{
  "num_hidden_layers": 8,
  "hidden_size": 128,
  "intermediate_size": 256,
  "hidden_act": "gelu",
  "norm_place": "pre",
  "rope_fraction": 1.0,
  "attn_scale": 0.132,
  "tie_word_embeddings": false,
  "init_std_o": 0.0,
  "lr_mult_qkv": 0.7,
  "final_lr_fraction": 0.0
}
Each number is 200 + 20 x the weight over the matrix's rms, rounded and kept within 0 to 999. Layers, rows and columns count from 0.

# up: layer 4 MLP up, 256x128, rms 0.306, rows 105-131, columns 0-127
# down: layer 4 MLP down (transposed), 256x128, rms 0.314, rows 105-131, columns 0-127
up105,218,194,176,189,199,205,208,210,198,219,209,182,221,199,182,204,168,185,179,229,199,217,220,208,202,173,208,206,217,186,158,169,194,205,205,202,200,197,194,218,214,187,175,214,212,235,197,238,188,178,184,212,210,228,221,243,153,184,252,207,203,198,184,169,210,198,227,203,212,201,181,219,185,191,217,235,237,185,212,192,186,170,197,202,225,171,227,193,192,209,166,177,180,230,201,201,217,193,197,156,230,208,165,175,216,217,227,207,209,209,196,212,201,200,214,190,232,232,230,227,181,158,186,218,196,224,195,182
down105,200,206,177,190,223,203,231,204,211,223,210,183,217,200,166,218,194,233,214,164,176,185,190,179,217,206,197,199,213,206,202,198,173,203,202,222,192,195,165,166,152,225,239,165,198,207,205,191,184,187,195,178,201,194,181,190,230,245,184,201,200,203,206,194,188,189,176,225,204,197,189,222,249,213,185,222,179,203,199,179,187,217,187,190,162,174,206,207,198,219,207,206,215,207,196,209,162,214,205,200,174,207,220,192,224,213,163,189,178,177,174,188,193,193,219,193,152,187,218,198,245,208,194,176,195,202,183,196
up106,203,219,209,231,193,202,183,233,195,206,170,216,204,182,202,211,211,171,204,218,200,221,208,185,196,197,219,171,181,185,192,182,196,197,206,195,212,189,194,204,240,204,176,210,216,183,207,223,220,191,173,200,188,192,180,219,211,219,198,197,209,204,193,223,194,181,185,205,236,224,191,232,199,214,168,229,170,210,218,185,200,182,188,188,172,163,177,193,215,202,183,182,195,232,177,179,207,235,201,186,204,180,200,192,176,192,204,207,210,223,178,227,183,183,213,175,186,182,199,195,209,242,226,216,198,205,176,165
down106,209,212,185,194,196,209,190,192,181,229,193,155,222,178,186,208,189,185,200,201,171,195,191,173,195,191,179,197,237,176,209,184,197,183,180,187,189,216,198,216,232,192,204,174,206,235,184,215,176,184,203,200,186,221,206,192,198,220,202,190,204,197,200,196,212,210,227,206,185,179,194,164,217,178,194,192,197,210,229,195,227,176,206,155,189,194,204,162,207,199,198,205,217,187,216,246,184,206,215,175,179,210,206,231,196,206,210,211,202,198,226,217,174,198,200,199,189,194,217,195,179,210,148,195,231,187,187,206
up107,217,211,188,193,197,165,190,169,172,199,167,160,209,184,205,192,188,212,222,162,201,184,190,207,191,224,208,216,196,173,208,190,193,181,192,200,187,217,168,231,219,197,211,169,206,230,221,200,165,164,204,213,171,224,204,222,212,180,214,227,166,193,181,189,180,217,239,189,189,192,210,217,195,211,210,168,224,211,176,223,206,183,213,214,189,168,167,206,209,175,232,216,185,208,225,194,186,253,180,228,201,206,163,184,205,186,179,206,215,176,184,247,232,251,181,192,142,218,216,199,168,204,200,217,228,201,206,206
down107,231,191,216,183,189,207,204,254,216,197,193,195,196,192,213,213,237,198,214,170,195,193,227,197,172,186,182,217,168,175,223,228,196,232,196,210,194,200,201,175,173,181,172,216,212,165,188,166,204,183,179,180,210,204,200,200,198,196,181,190,179,207,200,190,191,202,219,168,172,188,200,192,188,216,201,240,197,210,218,228,200,202,214,228,213,202,199,222,232,200,181,181,203,163,217,221,210,175,212,206,172,216,206,190,193,182,180,188,182,180,206,210,210,199,193,186,175,219,183,193,174,171,217,216,230,189,255,218
up108,194,191,169,197,175,186,189,200,206,199,181,189,190,216,197,214,182,211,191,169,203,221,211,163,213,233,215,217,196,182,205,212,232,207,196,196,163,210,202,218,197,223,212,208,214,176,208,208,208,193,181,226,215,184,200,210,168,220,191,176,178,213,211,221,201,211,189,186,204,174,210,201,196,160,228,217,207,198,210,200,194,218,213,222,206,201,195,191,187,191,222,191,209,161,200,235,197,216,229,194,207,198,212,231,233,227,206,235,200,157,200,196,195,194,173,209,242,221,191,197,211,227,202,183,204,208,189,196
down108,190,184,205,216,190,229,210,209,183,184,232,190,188,182,219,200,214,222,180,191,211,231,219,215,222,183,197,208,203,199,217,189,208,198,212,201,208,179,181,183,204,203,182,173,166,213,226,163,205,204,198,218,137,182,225,249,201,213,213,202,226,192,164,207,227,184,225,222,200,193,197,195,206,211,200,188,212,193,199,204,184,208,194,188,192,189,184,180,202,202,227,203,175,195,195,190,201,203,206,186,214,216,189,173,231,200,200,183,241,187,196,208,208,191,192,211,193,226,218,212,191,186,197,200,221,186,195,156
up109,204,202,180,205,245,192,211,189,211,202,222,172,216,188,209,203,175,173,213,196,193,247,194,188,197,206,200,199,155,210,163,229,176,193,223,223,238,187,186,249,209,182,214,210,179,201,178,224,212,224,224,203,180,202,204,196,221,178,177,189,221,225,196,200,207,216,209,162,175,201,163,207,180,219,190,206,244,191,204,206,219,163,179,248,200,195,165,202,216,205,196,165,191,202,189,234,199,162,208,227,236,185,197,166,203,216,219,236,226,176,208,190,190,199,199,171,211,189,233,214,194,153,207,219,221,194,160,190
down109,214,198,210,205,205,199,222,182,193,214,201,181,187,204,190,224,208,189,213,196,160,197,231,179,194,207,168,182,176,206,170,202,222,204,208,182,213,202,175,212,180,173,173,194,220,188,214,196,177,185,183,174,209,233,197,192,218,213,207,182,217,171,192,187,181,195,177,224,180,209,189,202,218,177,172,168,177,192,209,209,185,193,192,198,178,191,192,217,176,176,220,179,233,186,184,220,178,222,191,222,193,192,223,200,217,203,205,178,202,183,167,149,214,206,194,194,180,221,216,194,183,208,214,228,225,227,188,201
up110,182,210,196,189,202,179,196,226,206,202,172,198,222,232,185,212,216,223,203,176,175,151,230,222,161,183,216,205,205,189,189,181,204,188,274,183,209,209,173,216,194,200,226,166,178,198,186,219,174,180,194,252,185,185,198,229,212,212,169,187,213,169,209,204,188,187,177,203,207,200,197,222,196,183,202,187,199,191,209,217,185,209,197,185,192,202,196,206,207,205,196,195,188,186,189,202,210,222,202,212,212,203,209,212,190,167,211,134,181,211,194,228,208,211,184,213,260,217,228,210,232,194,214,210,164,189,177,193
down110,178,201,175,210,189,225,205,202,205,201,166,193,216,214,235,195,188,194,203,208,207,194,209,190,221,200,200,197,208,199,173,206,166,190,161,206,150,216,208,235,206,189,192,203,198,185,185,209,204,231,229,209,167,171,183,162,185,179,194,229,159,205,205,230,221,198,192,219,205,181,205,218,215,204,204,192,183,197,213,201,180,211,170,241,227,181,198,232,181,229,200,166,215,170,188,193,217,197,191,215,181,191,209,216,174,199,182,213,229,209,178,202,204,217,201,213,217,182,153,246,167,182,189,210,192,157,188,176
up111,218,210,198,195,201,230,186,211,174,188,223,173,146,187,205,183,209,175,218,206,196,199,221,212,216,209,206,202,188,209,182,186,198,188,176,208,164,220,178,213,177,178,213,189,194,187,201,195,209,221,201,213,201,208,210,196,242,174,216,215,187,183,231,192,226,203,164,186,186,185,196,192,179,202,212,200,191,185,188,209,180,186,185,205,202,211,176,218,223,222,201,154,213,169,170,172,210,172,178,218,223,159,167,187,187,211,191,213,183,223,220,191,186,203,186,216,212,178,167,210,190,186,187,249,216,177,209,203
down111,186,210,212,243,213,196,216,160,167,182,183,197,203,155,187,174,176,202,156,213,231,163,188,213,235,221,217,197,211,183,181,220,191,234,203,206,195,191,231,188,206,206,170,174,207,172,223,203,230,189,216,216,184,195,175,176,194,200,188,176,191,184,207,214,201,210,179,194,212,222,169,192,211,190,160,173,174,201,178,188,201,180,216,226,190,224,178,209,212,186,211,173,197,230,216,202,189,189,199,215,214,194,206,166,202,189,212,236,187,181,191,196,186,176,175,191,212,159,204,208,203,197,198,187,207,172,190,209
up112,215,177,177,192,225,192,210,221,189,195,198,210,199,224,182,156,162,202,200,211,208,179,220,185,232,208,204,211,233,184,227,194,233,200,186,186,228,228,202,194,208,194,248,183,194,220,174,197,195,215,184,167,210,168,214,228,198,206,189,188,206,218,180,167,185,169,181,193,198,187,198,201,169,183,201,190,196,178,180,185,223,173,239,207,188,205,214,222,169,182,213,208,219,175,237,187,204,175,200,186,194,208,212,185,186,182,183,202,188,179,203,184,176,220,187,199,208,198,198,232,218,202,196,224,208,235,185,211
down112,237,213,203,185,226,183,185,171,196,208,191,172,184,175,217,222,221,204,207,187,189,178,186,229,188,193,223,194,202,181,221,223,194,206,196,208,200,198,206,223,209,168,183,208,215,221,220,195,192,216,221,222,234,199,220,173,212,209,178,201,204,194,213,208,187,211,180,216,185,212,153,238,177,213,228,172,170,220,183,204,221,223,191,204,187,221,167,193,220,198,206,236,186,200,168,201,218,208,197,177,235,200,161,162,209,205,229,189,201,222,216,207,190,208,194,188,190,177,189,194,217,182,173,200,219,184,223,207
up113,210,209,178,212,203,208,152,173,190,176,194,199,194,204,210,199,200,196,189,210,207,213,188,175,193,219,183,174,204,193,175,225,185,214,221,188,198,231,192,214,198,172,218,204,224,206,183,166,158,182,195,187,199,173,219,191,236,177,183,221,183,171,180,209,218,205,170,228,176,204,221,245,200,185,225,220,174,218,231,212,196,212,185,214,201,187,181,172,230,204,222,217,210,236,186,206,191,184,216,205,242,169,216,202,210,189,190,226,217,223,208,191,168,213,184,209,254,227,193,205,236,176,210,197,185,193,215,222
down113,228,214,205,186,156,214,220,239,224,209,172,197,165,198,186,190,179,199,194,195,195,161,230,200,233,198,216,175,225,192,236,196,191,182,192,222,226,242,183,197,180,206,196,180,218,210,175,233,158,170,204,194,171,213,186,210,171,183,201,194,180,198,176,199,171,206,167,226,195,218,230,199,228,217,172,121,206,206,242,241,165,180,181,206,179,182,202,215,198,166,197,215,221,201,176,190,209,207,181,215,189,177,204,245,185,165,161,174,201,215,191,199,178,203,208,205,232,208,154,210,229,195,202,204,221,229,231,191
up114,169,190,177,194,223,198,186,229,213,160,186,214,217,225,210,175,188,180,196,168,219,182,185,203,146,211,213,232,169,222,203,198,210,206,216,157,191,201,227,202,163,194,196,160,203,201,199,170,168,200,199,231,231,209,207,209,180,199,164,213,222,219,206,224,214,213,187,205,213,214,213,191,217,226,220,186,185,180,209,204,171,206,182,166,199,239,226,216,177,175,203,171,200,219,191,190,209,206,221,198,215,197,168,192,211,233,221,196,189,230,197,159,178,202,175,228,210,221,214,212,192,208,206,204,193,200,216,204
down114,205,165,180,222,201,202,198,215,205,217,206,188,214,222,213,206,188,210,214,200,191,202,179,200,211,222,215,218,177,227,247,219,171,177,182,235,188,175,187,185,220,177,200,210,219,201,220,185,209,164,220,186,200,201,177,224,199,170,197,197,192,191,146,210,248,195,205,247,184,218,196,177,205,228,214,207,189,204,202,218,195,197,213,156,191,206,201,207,188,183,163,212,190,196,185,230,190,180,222,169,240,214,216,203,209,214,179,193,179,187,193,206,205,205,195,217,197,190,201,189,197,199,154,212,202,201,163,222
up115,213,200,165,167,169,196,208,206,203,174,218,204,198,205,218,196,183,184,246,215,189,209,186,221,176,195,198,206,192,196,178,225,212,191,185,216,195,172,141,232,185,215,196,159,191,213,179,179,189,214,177,208,185,201,233,242,215,188,197,195,166,225,198,177,159,212,224,238,192,168,201,213,182,222,250,236,231,172,217,182,174,182,223,192,170,161,180,190,216,189,174,212,184,151,185,213,219,228,179,211,224,176,195,220,196,205,165,182,202,214,163,198,215,207,196,196,169,195,162,232,229,197,190,221,176,187,173,228
down115,192,168,196,208,201,199,205,211,212,205,211,185,233,180,214,235,200,240,248,241,185,166,200,198,185,221,171,201,207,212,203,199,183,170,167,184,184,209,219,200,162,212,184,208,187,178,204,194,207,189,189,203,187,262,184,234,196,192,192,221,208,227,209,147,207,164,241,187,220,188,222,207,180,185,186,201,196,217,175,218,166,230,214,194,183,189,172,198,202,219,193,175,203,172,217,211,213,218,175,231,185,184,182,232,207,193,209,213,226,195,223,193,199,227,200,203,235,176,190,214,230,188,185,182,186,174,175,206
up116,207,204,229,186,172,198,207,200,204,194,182,177,202,232,207,206,208,248,200,190,189,225,195,177,185,196,190,205,237,176,207,237,202,194,181,236,220,202,197,173,176,189,240,215,195,208,188,246,196,235,152,190,180,188,222,180,176,209,258,199,201,219,198,152,206,198,213,191,173,199,205,216,171,215,184,200,174,194,171,194,194,178,212,188,197,195,200,215,215,161,185,229,202,213,200,185,200,187,223,215,206,208,194,181,175,184,185,178,189,189,191,174,191,216,233,190,231,237,215,226,218,187,186,196,199,213,205,205
down116,189,205,188,218,185,189,208,222,223,231,187,174,213,185,165,254,224,222,190,202,170,220,178,189,227,204,174,211,166,214,196,213,192,208,184,212,221,223,196,191,196,168,235,184,179,171,218,184,200,169,204,240,238,195,175,168,207,224,224,211,218,178,220,158,228,206,185,209,171,190,204,219,214,194,249,244,211,182,190,201,198,189,202,195,202,188,221,184,171,205,241,198,207,180,211,175,193,188,189,235,182,222,230,212,194,174,210,199,186,206,183,198,230,174,210,204,207,221,222,199,222,202,172,207,175,203,215,202
up117,228,182,221,214,195,187,210,210,205,189,182,208,175,196,165,200,190,231,202,203,209,204,219,225,204,203,213,201,205,175,198,229,206,145,177,218,177,222,192,142,202,231,174,212,186,168,209,228,190,190,228,181,185,175,176,178,184,229,199,227,208,174,201,219,238,201,209,175,191,194,209,196,189,187,182,194,220,236,181,230,170,190,185,212,172,203,202,189,218,210,196,231,215,201,203,159,200,221,220,164,208,185,179,193,168,190,225,212,214,215,224,172,200,187,151,215,183,183,188,181,203,203,199,214,205,186,177,192
down117,195,167,153,200,253,207,213,199,191,195,176,215,230,211,191,190,184,169,173,190,176,170,219,220,167,223,210,191,203,183,214,173,217,225,167,186,202,185,188,197,222,196,208,196,202,173,187,178,185,217,209,192,189,212,220,198,214,215,178,202,221,172,256,225,156,220,216,145,182,193,233,142,209,215,184,187,204,174,179,195,195,205,214,203,237,201,256,185,196,183,230,200,212,192,217,191,197,193,210,191,197,241,225,155,173,185,216,238,186,217,205,224,211,222,218,211,224,195,185,214,168,202,160,203,176,209,207,240
up118,199,206,184,178,172,187,219,228,228,228,183,193,202,218,188,170,164,203,232,211,218,214,191,200,200,237,197,193,193,148,231,187,190,221,222,199,155,229,200,177,236,179,213,180,174,184,194,179,218,211,241,213,181,213,201,213,235,190,205,199,240,192,193,189,184,185,203,184,185,220,211,215,198,160,192,231,234,169,187,205,187,170,207,192,176,193,213,189,216,192,201,201,188,210,214,197,211,172,213,210,204,174,201,155,206,184,232,181,237,185,202,186,194,218,148,240,206,187,213,196,242,210,217,219,216,224,206,206
down118,211,219,188,219,219,206,216,222,217,187,209,215,204,156,212,173,220,202,192,192,170,185,198,208,201,197,214,217,192,207,207,183,212,206,181,216,207,196,192,182,180,168,230,230,191,224,182,194,210,180,196,186,198,172,215,195,213,237,228,195,221,228,193,184,218,187,177,183,219,189,171,146,172,214,175,192,232,221,203,219,203,199,212,242,230,229,247,200,204,201,226,216,227,213,177,237,171,239,185,190,157,179,189,208,193,191,168,213,202,195,194,222,219,198,194,225,205,191,198,183,200,243,149,201,192,181,182,221
up119,212,218,216,224,177,233,198,204,203,189,193,218,192,186,205,218,141,218,206,213,190,191,167,205,161,207,186,160,190,192,205,183,212,233,187,178,201,195,234,179,194,204,195,168,173,187,186,240,232,216,147,173,217,174,234,188,224,216,195,198,185,195,208,186,194,182,197,206,227,186,170,161,166,206,179,212,189,197,247,209,234,208,194,223,207,193,200,220,178,208,199,189,187,204,182,189,188,126,198,193,197,225,223,201,194,194,207,230,212,205,205,169,198,180,189,183,183,183,208,218,200,141,207,201,178,209,220,183
down119,189,210,204,220,190,228,244,194,224,192,231,210,165,212,206,218,204,198,199,190,212,225,194,190,187,220,214,205,201,215,192,168,253,183,211,183,157,205,212,168,192,184,221,208,210,159,191,213,200,188,167,189,215,208,228,232,143,179,208,171,221,201,171,215,186,233,170,179,202,177,219,194,176,229,201,214,185,178,209,176,161,216,221,225,199,201,198,192,177,217,183,205,198,202,209,194,193,204,178,199,172,235,234,206,212,239,165,212,181,192,212,194,233,228,180,188,207,173,216,185,194,224,192,213,196,221,194,155
up120,195,198,189,174,209,201,204,184,193,196,177,220,195,217,215,186,185,195,216,203,193,177,216,199,208,199,163,213,215,205,169,208,198,200,196,204,180,172,192,216,196,207,193,177,173,207,198,194,212,210,183,205,195,231,218,210,165,203,141,201,195,188,221,233,224,185,221,213,188,166,196,198,205,205,179,196,187,185,201,216,216,203,219,222,210,204,197,128,179,159,173,187,197,194,173,225,210,209,212,252,205,193,194,216,189,182,209,201,187,187,186,226,204,195,207,240,185,208,172,209,210,202,215,181,206,199,206,196
down120,218,216,206,215,223,216,198,237,200,208,179,188,198,219,186,201,216,186,204,183,186,242,198,194,186,164,198,220,186,185,212,185,229,200,215,195,208,209,222,230,182,209,204,197,215,210,195,187,184,179,199,167,237,192,187,187,221,187,209,210,181,186,240,193,178,193,194,174,204,201,186,189,206,171,213,230,190,187,169,199,201,188,211,204,195,190,218,192,194,186,201,233,176,208,208,171,180,165,193,225,201,193,195,187,209,232,170,224,203,203,189,212,215,193,181,217,168,194,169,190,183,193,196,206,241,191,200,201
up121,209,213,190,173,212,212,171,216,199,227,189,162,212,210,208,216,209,199,203,207,202,244,204,206,195,183,203,182,211,181,191,199,207,145,209,226,197,195,203,218,207,221,196,205,197,169,188,187,188,193,185,200,196,199,182,204,178,168,218,147,226,184,206,169,192,177,205,184,203,219,197,217,219,206,177,187,208,164,177,178,158,174,200,205,180,229,198,167,186,204,198,203,224,221,197,213,207,219,200,217,196,195,185,194,205,214,191,182,180,174,203,205,190,197,174,217,191,215,227,204,191,232,210,199,205,189,210,200
down121,186,206,198,173,193,199,189,203,211,199,194,188,199,202,221,210,216,205,216,214,196,194,231,193,205,231,196,208,196,171,197,188,164,205,203,198,195,207,200,183,170,217,177,174,213,213,193,186,188,186,181,189,224,225,208,206,181,217,163,187,217,174,201,174,196,219,246,164,213,212,192,224,239,236,210,203,222,181,172,148,200,193,184,173,157,181,218,227,188,179,199,209,202,202,211,216,167,170,222,202,230,232,201,228,204,221,196,214,208,217,202,205,175,206,170,194,199,188,176,223,189,205,215,179,188,169,199,207
up122,175,204,218,211,194,218,208,170,193,179,188,188,207,196,195,171,173,191,147,180,243,203,203,164,186,229,242,199,237,174,203,232,192,182,229,215,157,223,183,212,210,202,182,184,250,224,198,218,181,200,189,212,235,202,190,173,207,196,192,184,201,209,208,177,227,190,214,208,207,213,192,190,183,190,212,206,195,189,220,223,205,198,221,178,213,170,219,214,195,191,232,206,182,196,171,172,225,189,233,217,224,180,204,214,198,196,219,193,177,205,211,212,159,224,214,197,190,175,189,269,217,220,220,203,222,162,196,188
down122,197,227,186,194,176,217,194,191,166,225,196,177,176,184,229,195,210,177,199,220,216,181,239,217,167,202,213,186,194,211,215,201,178,187,211,228,199,243,189,230,203,195,210,203,237,195,201,200,192,185,220,209,220,198,220,193,149,176,175,186,170,238,184,210,198,209,206,188,213,213,185,179,193,189,192,218,181,193,217,202,223,238,212,212,215,156,181,185,240,221,181,217,223,192,161,208,222,188,201,192,186,193,180,225,201,196,210,201,171,211,191,194,202,204,188,230,150,212,183,240,207,200,190,232,217,176,207,196
up123,170,177,201,198,202,209,198,211,186,184,193,224,192,178,207,216,138,231,201,179,186,221,203,193,202,212,196,205,218,187,165,232,166,177,233,208,181,212,193,180,181,176,172,208,169,190,204,194,208,204,202,204,215,207,201,196,143,178,214,172,183,210,187,225,185,209,208,220,207,168,193,229,214,176,172,200,213,191,209,193,187,181,157,216,232,184,198,191,231,211,189,211,216,242,184,201,227,174,188,199,240,180,218,224,223,192,230,199,222,217,197,208,224,169,194,204,224,174,197,184,175,186,192,191,191,242,215,201
down123,209,267,174,214,177,201,177,182,190,172,179,217,211,211,189,200,168,216,208,227,196,206,195,197,228,217,191,172,166,218,181,180,249,168,171,169,219,220,207,204,218,207,169,191,224,132,232,200,179,171,238,212,181,214,224,235,180,186,192,227,202,188,204,214,194,225,203,212,158,172,225,175,202,156,199,190,181,230,214,203,213,188,216,195,197,171,211,239,199,209,222,177,202,170,205,211,221,167,213,186,202,206,218,191,205,228,230,181,219,230,163,229,183,181,175,200,199,220,171,243,182,240,173,181,163,196,208,221
up124,197,199,179,198,184,205,212,241,205,187,217,224,182,204,177,168,234,177,210,184,215,243,234,201,181,152,196,215,219,208,220,139,194,185,211,189,177,151,161,214,201,206,198,214,172,210,172,230,203,212,232,179,209,231,185,199,222,194,178,192,216,237,201,205,188,227,197,194,189,178,223,223,209,202,190,218,219,185,199,186,180,190,178,179,180,178,179,179,229,169,177,221,186,174,191,204,198,201,206,195,179,153,202,185,172,178,204,201,221,222,200,180,170,219,214,187,173,207,195,193,188,161,165,186,177,210,220,178
down124,176,210,219,185,193,190,213,182,175,176,190,223,216,201,184,181,203,199,181,182,218,203,217,207,191,186,236,220,177,219,186,176,198,256,164,206,207,230,183,166,169,221,173,199,189,205,225,178,194,207,185,168,199,219,215,187,190,218,184,231,179,199,186,181,210,196,222,184,199,205,170,208,220,197,183,188,205,250,205,179,218,193,180,194,193,219,226,202,202,227,198,227,184,158,160,161,199,216,173,206,209,222,199,168,170,227,171,192,165,191,199,178,227,214,187,212,179,216,211,214,198,187,222,178,177,222,203,207
up125,185,197,201,197,204,215,198,228,194,214,218,162,191,192,170,174,214,206,209,225,204,193,179,221,200,214,184,209,208,186,190,191,227,180,219,173,235,195,180,175,228,206,218,219,191,214,203,233,189,172,200,188,218,175,222,172,183,208,221,176,193,223,168,184,183,200,210,199,187,227,216,197,172,188,202,197,204,241,164,225,179,185,176,221,191,199,193,212,198,195,196,167,196,252,228,174,209,210,209,177,206,168,182,166,183,208,204,222,183,192,171,185,156,198,205,160,204,209,210,198,199,188,202,225,183,198,184,149
down125,199,187,209,214,208,203,194,206,208,187,195,173,212,191,177,185,206,231,199,206,222,181,191,193,205,178,166,206,208,231,222,251,192,227,211,188,204,213,186,197,213,189,239,212,196,200,183,221,223,178,165,204,205,174,183,187,200,235,194,222,234,184,169,167,158,201,179,190,210,209,211,222,167,208,220,189,235,209,164,268,224,182,219,190,166,203,227,180,173,198,216,149,204,208,253,225,177,172,194,187,177,171,190,173,181,220,162,187,184,217,188,185,193,199,194,188,229,218,225,164,180,195,178,206,203,207,202,212
up126,213,204,238,203,211,195,190,184,198,188,211,211,202,169,217,198,197,212,193,207,219,166,175,270,212,192,181,194,204,179,213,179,233,177,203,224,182,175,193,222,208,160,171,195,202,192,171,202,220,196,195,204,145,204,243,208,178,199,216,198,220,190,200,193,220,190,203,193,188,168,228,206,179,170,164,146,202,220,238,197,221,198,201,159,167,191,203,201,237,221,196,229,189,219,199,199,209,225,236,215,212,210,213,224,219,189,204,176,201,185,245,185,243,177,226,221,195,220,166,253,197,186,233,222,170,196,199,210
down126,221,176,217,186,201,215,223,212,196,239,221,203,262,199,201,192,178,232,215,200,210,199,199,206,203,260,207,225,206,214,198,178,190,188,218,226,202,167,201,188,216,189,164,190,209,201,168,215,185,176,195,205,156,180,226,191,203,203,182,193,200,192,182,179,204,195,216,186,225,212,221,217,190,171,176,133,206,210,201,185,176,208,213,191,174,191,250,192,190,199,212,217,203,192,164,172,174,209,230,201,193,211,202,187,212,190,214,192,190,152,267,175,218,146,208,189,196,238,209,204,181,173,211,203,180,173,199,182
up127,188,195,212,216,150,180,200,199,191,179,216,216,215,202,230,230,217,217,241,195,199,224,206,201,217,179,184,186,205,190,180,209,212,172,190,197,197,186,218,188,168,170,181,196,197,168,176,196,200,198,207,220,212,203,225,207,195,207,217,200,215,223,210,187,215,175,156,199,204,191,211,202,185,212,227,188,181,184,208,219,218,160,191,197,218,188,165,173,190,218,213,221,234,246,191,164,226,170,214,172,211,191,188,219,152,200,203,171,153,234,198,197,197,206,212,204,240,213,208,219,192,237,204,217,185,225,215,164
down127,173,172,189,202,232,220,227,166,225,194,214,201,189,228,206,231,180,191,174,184,229,176,211,240,187,232,210,182,178,175,176,185,210,217,197,231,181,219,154,204,166,197,211,193,194,181,206,213,199,187,278,193,178,195,213,176,199,236,195,186,206,228,195,240,204,228,225,216,168,202,175,217,226,165,188,212,208,229,202,230,196,210,197,240,216,198,186,167,173,188,239,182,198,159,182,187,192,205,206,211,186,191,220,193,190,190,209,197,193,228,207,182,236,230,197,192,200,180,180,198,197,196,194,225,155,170,195,187
up128,194,216,239,190,213,178,210,185,191,182,203,210,205,190,226,185,185,167,221,192,213,203,225,197,203,198,220,191,182,188,185,227,190,230,213,196,228,210,213,204,199,227,219,180,244,208,196,177,166,193,206,202,200,173,176,190,221,184,200,220,188,179,204,203,194,219,145,203,196,222,247,199,209,147,226,218,225,229,211,178,199,187,237,207,223,174,168,215,203,186,234,251,190,187,212,197,185,197,210,197,181,188,172,185,231,202,204,191,203,189,213,209,179,205,213,206,234,256,235,209,198,210,182,195,201,218,212,166
down128,189,221,194,208,214,222,191,212,233,221,229,153,235,192,169,204,219,193,192,230,176,191,214,151,218,206,209,199,196,208,199,220,213,202,207,195,238,187,187,198,202,210,215,167,209,213,239,191,195,175,195,193,182,201,193,178,183,222,207,186,185,252,174,224,227,212,218,186,208,170,212,201,179,210,221,179,219,203,197,198,197,227,233,189,239,174,219,175,196,195,195,200,200,198,182,205,148,162,180,180,202,222,233,166,227,230,206,212,174,217,231,168,171,183,211,190,234,196,175,217,174,188,186,201,220,166,180,191
up129,200,230,233,196,204,231,176,169,208,193,179,193,205,205,205,207,183,176,163,161,207,221,225,177,223,184,190,191,207,230,197,247,209,172,234,176,223,209,209,183,172,193,179,199,221,185,188,214,180,174,185,217,231,195,217,179,194,230,196,205,241,209,210,204,233,187,195,185,239,196,177,215,186,165,229,189,171,216,229,221,169,176,210,199,180,201,202,196,202,186,191,205,222,185,170,177,213,185,179,165,219,190,213,159,200,198,191,178,228,192,183,183,187,186,192,193,193,207,210,245,219,204,212,207,214,201,204,200
down129,199,186,230,170,239,211,186,208,186,183,241,178,173,190,229,249,192,185,173,208,202,198,220,212,187,211,177,230,218,208,235,189,180,188,226,215,220,223,204,185,213,216,190,218,192,235,215,167,230,196,186,204,213,185,200,216,133,130,182,224,182,169,165,239,219,202,193,176,195,218,177,177,189,197,196,217,204,194,161,209,221,226,202,174,175,165,182,181,203,218,224,172,193,226,163,210,219,226,206,214,169,202,221,195,194,180,215,191,195,195,190,203,203,200,224,210,203,223,189,186,200,183,237,181,216,175,201,220
up130,205,198,209,199,177,214,211,182,206,194,212,194,208,188,204,182,167,203,176,208,224,196,213,216,192,220,196,209,210,228,215,208,217,222,213,203,226,183,205,190,194,223,214,193,162,225,201,225,205,227,203,260,183,182,195,195,190,188,185,174,217,237,159,197,185,190,185,211,196,206,204,246,191,220,199,207,212,199,196,181,217,247,197,194,214,173,230,190,206,156,225,206,190,189,215,202,226,189,202,176,217,182,162,193,207,227,202,189,183,197,165,153,196,218,185,183,197,195,190,206,206,235,220,175,205,208,194,259
down130,172,213,196,179,180,212,208,198,221,213,185,189,178,188,197,207,202,212,196,199,168,176,224,180,226,209,170,225,192,195,187,193,185,185,179,201,213,191,214,215,180,170,190,237,209,215,203,196,192,198,187,167,207,221,203,198,252,220,216,218,194,212,208,176,200,190,204,187,214,205,212,191,209,205,197,170,200,206,225,208,183,192,185,240,208,216,168,209,192,205,220,183,212,225,207,209,169,199,186,180,175,207,214,194,205,173,220,202,226,206,230,220,217,195,197,192,193,216,197,193,179,188,200,217,173,177,206,175
up131,184,205,206,186,205,186,232,196,206,177,193,152,159,220,219,210,141,196,171,169,207,190,183,198,195,207,223,212,219,191,145,207,201,226,192,210,211,169,211,204,177,168,224,205,206,188,223,191,230,225,220,215,196,219,200,208,160,172,173,216,182,210,209,189,195,212,150,203,202,185,191,196,176,211,152,201,233,198,207,246,171,203,223,233,201,186,174,214,199,182,192,193,180,173,172,230,190,187,187,187,191,182,192,191,221,187,235,169,176,197,198,193,186,174,219,189,178,178,233,214,201,185,176,178,189,201,200,193
down131,188,162,163,190,167,227,225,176,180,189,202,228,208,216,167,201,190,170,160,201,163,222,198,164,208,187,204,228,196,189,220,173,191,202,235,246,192,198,238,210,173,175,185,200,169,212,220,206,168,224,182,194,198,205,159,197,179,176,221,216,189,192,198,212,225,174,189,181,245,171,192,183,200,218,158,191,220,182,224,252,193,208,183,175,212,212,209,180,201,234,162,191,192,224,206,226,209,194,168,184,209,224,206,208,239,215,191,213,195,187,216,205,188,204,199,211,197,213,279,199,241,190,188,196,229,176,161,204